Weights of a small GPT-style language model, trained from scratch on English Wikipedia.
Architecture: no biases in attention or MLP, normalized queries and keys, gated attention, value embeddings, short convolutions.
Each number is 500 + 50 x the weight over its row's rms, rounded and kept within 0 to 999. Layers, rows and columns count from 0. Numbers have three digits each. The size before them is the row's rms in percent of the matrix's.

# layer 2 MLP down (transposed), 640x160, rms 0.0849, rows 206-246, columns 0-79
117:487515508548462478535522568481616504492419628521583508447463514542505540565513598503573482460599512472426479488587468573518452489509544494560543551535488620480557513494602470531471447477539540505401448479548484582441514504409473507447500514
110:537432460445481390454538454487503373500503513549518462594553517490512415510591521488550549471431545487487487594511445543519502374534536432502504507543530507496482519540511546492505384462534417433479477527446544458447504479464443506496538494
112:480489510471595522557572504510473551572580472500465464511458500438435486479525477382536468591517411500514441595501447512476495506541558584512505523410457536456465516471495489513446485491475495465483402446630459560493378510535435513469504509
097:414522502538573465566502539412478464506609541497501535510465407494447507523428474477527534562536502486481585511509583514504463487443488448489449515490448480518442539425481493538470429434482540472526454371545560525500424442470465467493493410
096:449563539473430443443500501544445584470490451550525492501566449473503490508568417525567435504486435473322572547574501405557444385487524537435537504541450507519506556456430504544451537531485512584562501542442522446529442508554541434524414419
095:491512408581455514452594452544530529481509556493525466493552480561577577529525545498453420513485526509546503423471563547475594498436580459419414459461502557547550516532433525493555490491571438475602483500459479475503520546471590518516548529
094:479436550385491442401490518521496490459579516483519547460481506645441418581510480538607553468490461540541456419496469422525518506546511522542574542475497476556492456464445520505516511564518491508560484497499405419500615476531524550450553502
107:454425450464487542441499456441549440529473525463505539404583506432522459646526476475464501465484538494568465499464551503543451534442521550566531482517474527514545555466506433491475457590490531488453455476489439445487541466463536509385435498
100:440498453603408567469502456485519459410474518447519561465585493520560498497451514436557463577481519463453466425451632495603468481535486486430469466624612568484527537477587490403451504545524415508430450571602499481479445520487496473537553475
094:469489522480532557573467509537486553523550517457479547489578475543608489488509565539475428458508490512384467643481562478503545482514582478412543520501472420420607521470458470444585551440521444499564491450438448548549575487580418449484530464
103:635461451548509484511522447460559491500516439414551430566581501522510453446421506470499532492476495556485384593550497446510550559539409449512530463504534476487509459477559487527546559512597595486563574415568470579480467532546472435433455575
100:555489532484463554459551602468492571437521501455543525469541446605525491514461489530560505548437437545511529509527436562558465470399600556578412491584548546440527481532498533504403546510437521489498509534480432510557512612512492574533538512
101:455472557536574385422555539466590529473482418464574461502594532454456529614482473525563454497503538524469434481488474502489594507491521552452512537394500467524475459481533489494562510558562496457559545523463544557555606450510533542438481458
100:482532463586552443428539527528523403534574448509632453525516564585518475475473440447487535463536527486510437492444509443528446421421490469569468470511500500530428493477497459566524521532459440457458428509520480482468570503458604492529435470
108:505556490515543528529489580469570454479534400561538547533528517539596453517523443560589510475387588561468529495501530596437475523516538535463454545463523529582431477565464485411565496376568456534526532568510536500530461479497480585457483526
093:589529536508393460528498509547527529526559496545626450501543449485486557464486518437480543491616520482506461512435502548528513526520525495556647432538448535575439481491499513551538466582472498543532626461444503526530515527493516435468485497
094:507447545488464476472466563496527418591535521504481601570475471573495568506516451522358520549501393516495527459563427582538432457525518497488505518539630567517473542486495459580437394496483503463464517574399537476487523475499531429526475448
100:464447488465432582468475404471477449481481574474502558430547507449465495594519566490466511472534487468574504463457521544509477515481562531516564512517454524455554508460501457518488452577545466542508439475531453466494566423504538446378491456
100:459476497526510486528528520444471478464481518590444517438479447548414518507604507491435502483530488441446442499474522561548562483521527477520547609558489489557429456511419516399596437556451523542508523505542504506484433475565493530513414550
102:488504456420482595461522518492573581498414513523594516522504432490462547452563525519502496476475388522423522541491533541442461557525416475338583483516467544511370456422493444556418500422481556612509459448483467463526440497510512419513523479
098:458546500543485384459474550486537549473473419518408444509436552490469446529570441550519518488439476507455597547546554512512405542585613588525475516464554535458491512558382466494507478572525536475450508479511513397467427518512453530445462413
086:455522478450457386485559499525487458518526420503534508496520503506472485547526504494448508575520567599539424519472495569546562471464455547558372572486496454461503563496474494553567508418510422464530490511501517542469424555408471546508507591
098:506467460551529551556480618393419485558501541427415512507482586502545457521438467549518477489426518555576572475546542495588387564557527501453466522446494564460560560570537428550494440421524511520479486462614479509519547535461480459510580545
091:545522534557475514557451510417553484376365552472531542425577503500537532496609546478505461535553491476452501544593493473595517520499511492517489491496475550418515517437562539460464488534384472435440412528541479489543477430455523487463440517
103:531528463426509484463541442479529526515505513470403487433494573556496519426474438556574572450436490484485522527471574453490507458392502575399475533452464516400421407474401597451484480512478414545554422543560530417491548496500487509564486522
133:518575523514613480479560514467512533458604381458519441495467500536551481456527502577529474539436514542453478514558508529532437539485590475480490618558573509483501522429538466496505515429524498474521431608437448478536543459461428525549511536
103:552587512410467539460459482391540407549450405515399428515447531562477450516504453457491547445511457618538508458539429521455479477493478515514524480434539479495536373442535519446495400447483593499423510504561390443534495512546448546502446548
117:502443479473482539468487446531478533488472511564448529481519467496502445479598543502491524573446540504468492468483465495422567551509470397531431472483488480539541499603460507415481509428583467454411400644488436414550483545537512438532529549
100:527495513561494446460499526560458412524549548491536448542529531583479488484590507482559545446545546507569472487473571457462426471489451537530540479542461458621503487459476442535539489597452534545523490462495551525508549509511537464468484482
105:519511529416624558546450474528510568476459467489551430507477523558464442473477477440587426555537465524550542556514463499572455480463471517525447539508475443462513509536492480536505532522390486497515488501531467445400491486544489429442452564
107:527531465454533510530469439557512424510582491495592440508537429520598491555567555549526454519555575497515504531491483480550506421584446489466510517500492530484495509424481584520557466462550488467472501513446525439485522517438532461448447616
081:440593477505469564533608568491532356465545483463603480407516453474575484469520446577549527533449506566489490564568455556507445440485489567492514563505473548378556458512501555446423413462499399492519570515378458424382585576474455466504483450
094:511509445530432550528472541483463535439517460477459441402542590446527486425470559507526510438473433546418449530454579465598549501461563556545600532590431572428507509482470575501490586404453473451484452482534478452497449460597513569533469568
095:391430481532512517437533450527530534453526578505530509585502437503448450468564548545529431439531535481589511396468549477467530407501584453586464429497541501448619555526478425460430392452490384456496507506596460469538540516494405452492562547
101:478478532464502548441501496502494501479530570459510522575475525476504465499442474493468594532463401485571499505444472516478548510431498490401558495505551585558467438597440563528509400555518548479543536412505507637556517610416485560526594575
096:522588441504560505473615454455445518490449597482457439454443470498568479496530531490375469549469479489513611534499566544513444443529523528498535441524536527349515434508497455456559521510558436521452519455619505518514471607576468518456513490
085:507502504557520495527443385544504457442529481476514433581474540463529527533565385535515460515435535523529431554501499513483455452520515513514490487530477511463494491429543490514563485456528437594478472485552543495431536438553468518433513480
093:474456509491549514439555511543423525524426540508513541498489460497499519466557533476527440557436589467527551497506505518485497562439520545499527455447476550482549506544539465489422548407393548509494427449606413479540470512558668442536487589
088:492512441497514545449551456488513506442411518530587540511501451571488476497600574479400466536473523544502487452629586523517513402564447589542521452398497507498607598481531515494423460411450441527450420507518504492488494537473496384490500440
121:483530504550531515488560506481452488502450438524450503466456454510412418520492543438446531470482546428481611458552558454619462550496532466573501479436571476495627521495547467445469479533477512531464482500481481447549536532495537570515484537
104:536491584525424503544529578485528454600542557491548607485502428444592482502526550538583540522413528508493516561509597524503547577534438451529511504555529500466466455557602473468481472571542470511474528454536552574416422445496447528405554435
# layer 2 MLP up, 640x160, rms 0.088, rows 207-246, columns 0-79
105:509408574557539567537542448548444531594510546545480503522443442411559422484476580485479476538503543471491493568557503467457523463411423449523500485524489486429465526521504539489427549454485559531524412430513482545442542465443502547477460424
102:430360577517560505485469554614500551537507547462456443532513517477510489467473563447473510439453579463500551427551462468476579480475503427513511558398489495531616434522583431530530538494452434516532545549545548456504489467486629479584532479
099:479483518553463471525490424585484432476516509494474671476496474446482510514461519460457537537493500363508467410543518544461608577453440459484518560479505568577516546559497524508396463535511492455507461517552436487497543521510477507563536531
104:384436562542609478523481531462477519567489513495448549472510474498515476492513521509457523562572450483619460423534476461499499556469499443419447518495588556523494501496631376427426560506478542505349456462474427476494515444464555491413581575
097:575457513413502445503513493472470538531544536463482550547482510468495537481541468456479574510509588533477517509461403425495558589508530512466443404590448554492556575477490482519539483469478535503474509465515542397487502462582589436482494545
100:442448567527446547461483485512510553590447461481436487490479491491501612443519514513421514460571547570604494554572440357483473515630499493409492482523492502529541551501451517448419480576479441453486596519496505446507581471451399465576435535
107:449469466467507555476503460463355556577445482457419555488608450501493476523435594466466475527533500570490602457465500526452503565479552410481484487521479501488495506532539404420548608513488454425514559563558457462535530490508446501467528572
102:501487408444575475523523395548431576655534565455485478496549416515434407433454470613455547540395508496444398453476490412460508605496501474580491397486475474480554494477588498447481476490441461578462471579469460576566534366533550510464495509
099:531483505500483481498477493531521545493575455515486443526504528561501516460488441534459501515446553452522494464505489436438396421476457479488428410451499551542505413555513454468410442562405462437362550506562473446494608557483536413507527553
103:452496477629528490537421504499532519519515588428539488481493511503542427412514507495506458630558560453544476554540490459453590531457382470504450436435620484548576485534476514490585508503496453572510566517421394444556524550529520429474550573
095:546389602498524486472469550435521534444455549512542533523460559574571480383549478493536454536449517549469514438551427499498508431559562529495447425531433550483501538544478506526585548471477444441448431548537474478487408519519512571520550446
103:527422545435548450452511492476555485599466509455506532562415508403510497501483495442590452541514513432497543421419466404460611478597553485501488432476527406470523450515559491534469516539490625517510483499447521524488510564665453454528490557
103:460358541439525500502503429488445517504389457553465549467626460496479490511505463506463522543558449479539483472530476477496541499441420455610449452523426566563614503481447463428441511495461500457431484501585355562469564474470402393543548479
102:515403596552532551583500516532509540509433526457413577488453482556505491460538583455459487598377528475494621523587475487499551481556518546457527488554506452491529545570495457507517534465528563415546442560467539443541509493442483540478476419
097:517548607539478469437507500563535477522416454525486424562534421493442444475440507556405567508529523552550519446514510444520487422507484479484511483529590378490564503554419636487560526460379508508507534566534420537536544524500434574523494539
098:527554482561504550536486508478544465539509542552525497523536444498543515425512522512495387509414485502409436448460443446426476551517482490547512443520517401523402459522412527510486545488408630458416431541529545476562529523488382447488441482
100:416503445426478585465491488431479483610498414508418503506584435538496498534413588471455556493547501520468572561485457517399547517509554461485441511540480537489535489470462474463483514487523502466584554531502458529430446377542445461562498521
098:438512573499427465552491462546454541464481522492466555500431520438492563477573419512539490523461555463504540437539483514472507482535505512480397527515508546591499438475494504433357514617460412457552495575438432426449520465507512528519454550
095:495474480467479502505501492547447496565532469523433495578568586536470508508392477497472473546573540490438535419487458500477639529572487469527337491449445590509604565559583495562494421488484453445540574524449533510447595512499453575447515502
093:496464451461527487558490466623475407516577461418536354555587527553430548445551489468481508458520500494490498473498512446490598556525482481448461490525444569451499498631397541536486532567485560403465489499427491428450497424485459495616576480
097:477503441520477505511363454470526548529496548524501461504475498498549569488468494536470400552529507438479493531602409499489460618409540504510457512475548648548481460521484520589503545427579417522499407412505526490391483497503513517534513580
091:509436413545583544550422443477599557551434513474514443502460377526533510479426534528457541530492536395550450516549512421527512466437563407527551508499506553462522395445492534463566643436529523540441463530494464482585526483546502507496465628
093:573460480526436514522433495512536621485505546515530446515469529367447492560498525491433512466593499518555538562607431512444450486468522507494467527502574501487517541540547524464451500530410442409439453504566434600489532514476470534465441504
099:483388466402430504565536482495577545544557515401439527512465514539479483481503534540499490589460646556516500525462442516484536504453445409436495469565491515518526553548468518558458548507450477611450427475414476460510599519491476448572503443
115:609420576498544480557510466483479500534577502590493487551467579415435493490466512499518518535475500396615549521474447512446446549582376459518520514461553460517507557484468514410506494496540504528503525510462458489576498456484600461592589527
104:507519450459437442565470475573495540484505441536489463483524510481535467526523460533544524529465593390589508610475480523387509504446393494524534514486538515489534608574523504467466502498578478417529390498447508480458416459522512504520547474
092:612491537486373464547533432628576542529534499426491452514518483546519511474480541476461560472544514578525547485536483508492581530552529449458430412540478529455507515572510459419530555581539473524460620498460446484514462478498553493516569502
100:481382508538493499438481501530497479492438567496493459473501502490543533485514528536432521482547543459607477486532512450464492468514458500468466473598537476578529447492447576395480494499500478552483599538547411399458521433499458495494518553
101:602508539541584482519386512469590558484537464509507552487524462530579540467424545534469453500449472500520505526530466481442458490517507515580376481509562530458672490504528513566503554491592404488551520484547568513534456415487533514520514554
105:487556479480568614443482482519498538584500512431513588514570529501512488541492483507508533487610538457615538523551425552482476492547480422466352467574503504469648543534547465485510523553521530448429447462505460455603526563490564575500630563
092:466456578499466572498577516468445513564504508441568457596519493494460476497470559531505449465483644490496536437491465437491587539476471518508481368518486471427516437583550521504565558450549515530459522500525502549491474464492579503452517556
093:490457550456530548565493393503454457510442461462528455599516536447438548479506441549491510457532502551590572510501484505510440498437479530502520505386583559396512477543509489525519475545510500465501514481467500503479522519482501564390579546
099:499524509545521533545527500585504507470501523526454489574496547428498567472523519424443516523380522517496602458530466463404501506417428460484511505531557546406530497516447525530472616520556441422500374495538464486496494564523471538569479642
096:434453549369497462484586440532439507578525444436577473470570509506466421497470544417479458544436534457511496460498454433453517494501452456543546559430502551490546385582520546408488545538492453407543493453445459521531474563471422415536497521
096:590527578541560439468460468528485563603523513510495472612529519433529497427554467607500493494402549452434515513611535469384511442571491509608559564487615472508521477545512488471487474414491557511511496558551430517544475449528491540504443461
094:487448477451503527432499453597488386546540478444574585646530486501558502441548454525467487502618472387478466460614475509502557496513588509459441453458421371447516556522519527519496544602509481515458496429436462479499403515514505462527544506
102:582423544483475511589475482511488634479567547543572467539542609463468495424510460491558497488559555418551525460449403485483509453453427506480569486589579522494444571510482563496448521521496527358463496546509494491409463511558428532556462578
092:519516497547609536620604421473469571535491558496535454445474586565408394439444600515536585589481555542507467468498446503439533460508492561580543481461456498553491422500452540442462545462562489501538578514451506497439493434578459535511557528
103:523453489525435519520440449512509573613444540417486469447527481511473458469513437509515537543521550476418488537473490446498514521454538437569530471537481519522607547525538543374467513553521478420582563450435440490588475497468588559407405527
096:464434550501450542488483446577530468510454464498485502556520440430432566468515533547440495555493499365501525540473473560443613519555540525559489530555521541402505543523503588466430491506451522470463487446492445416467468456477516516478454456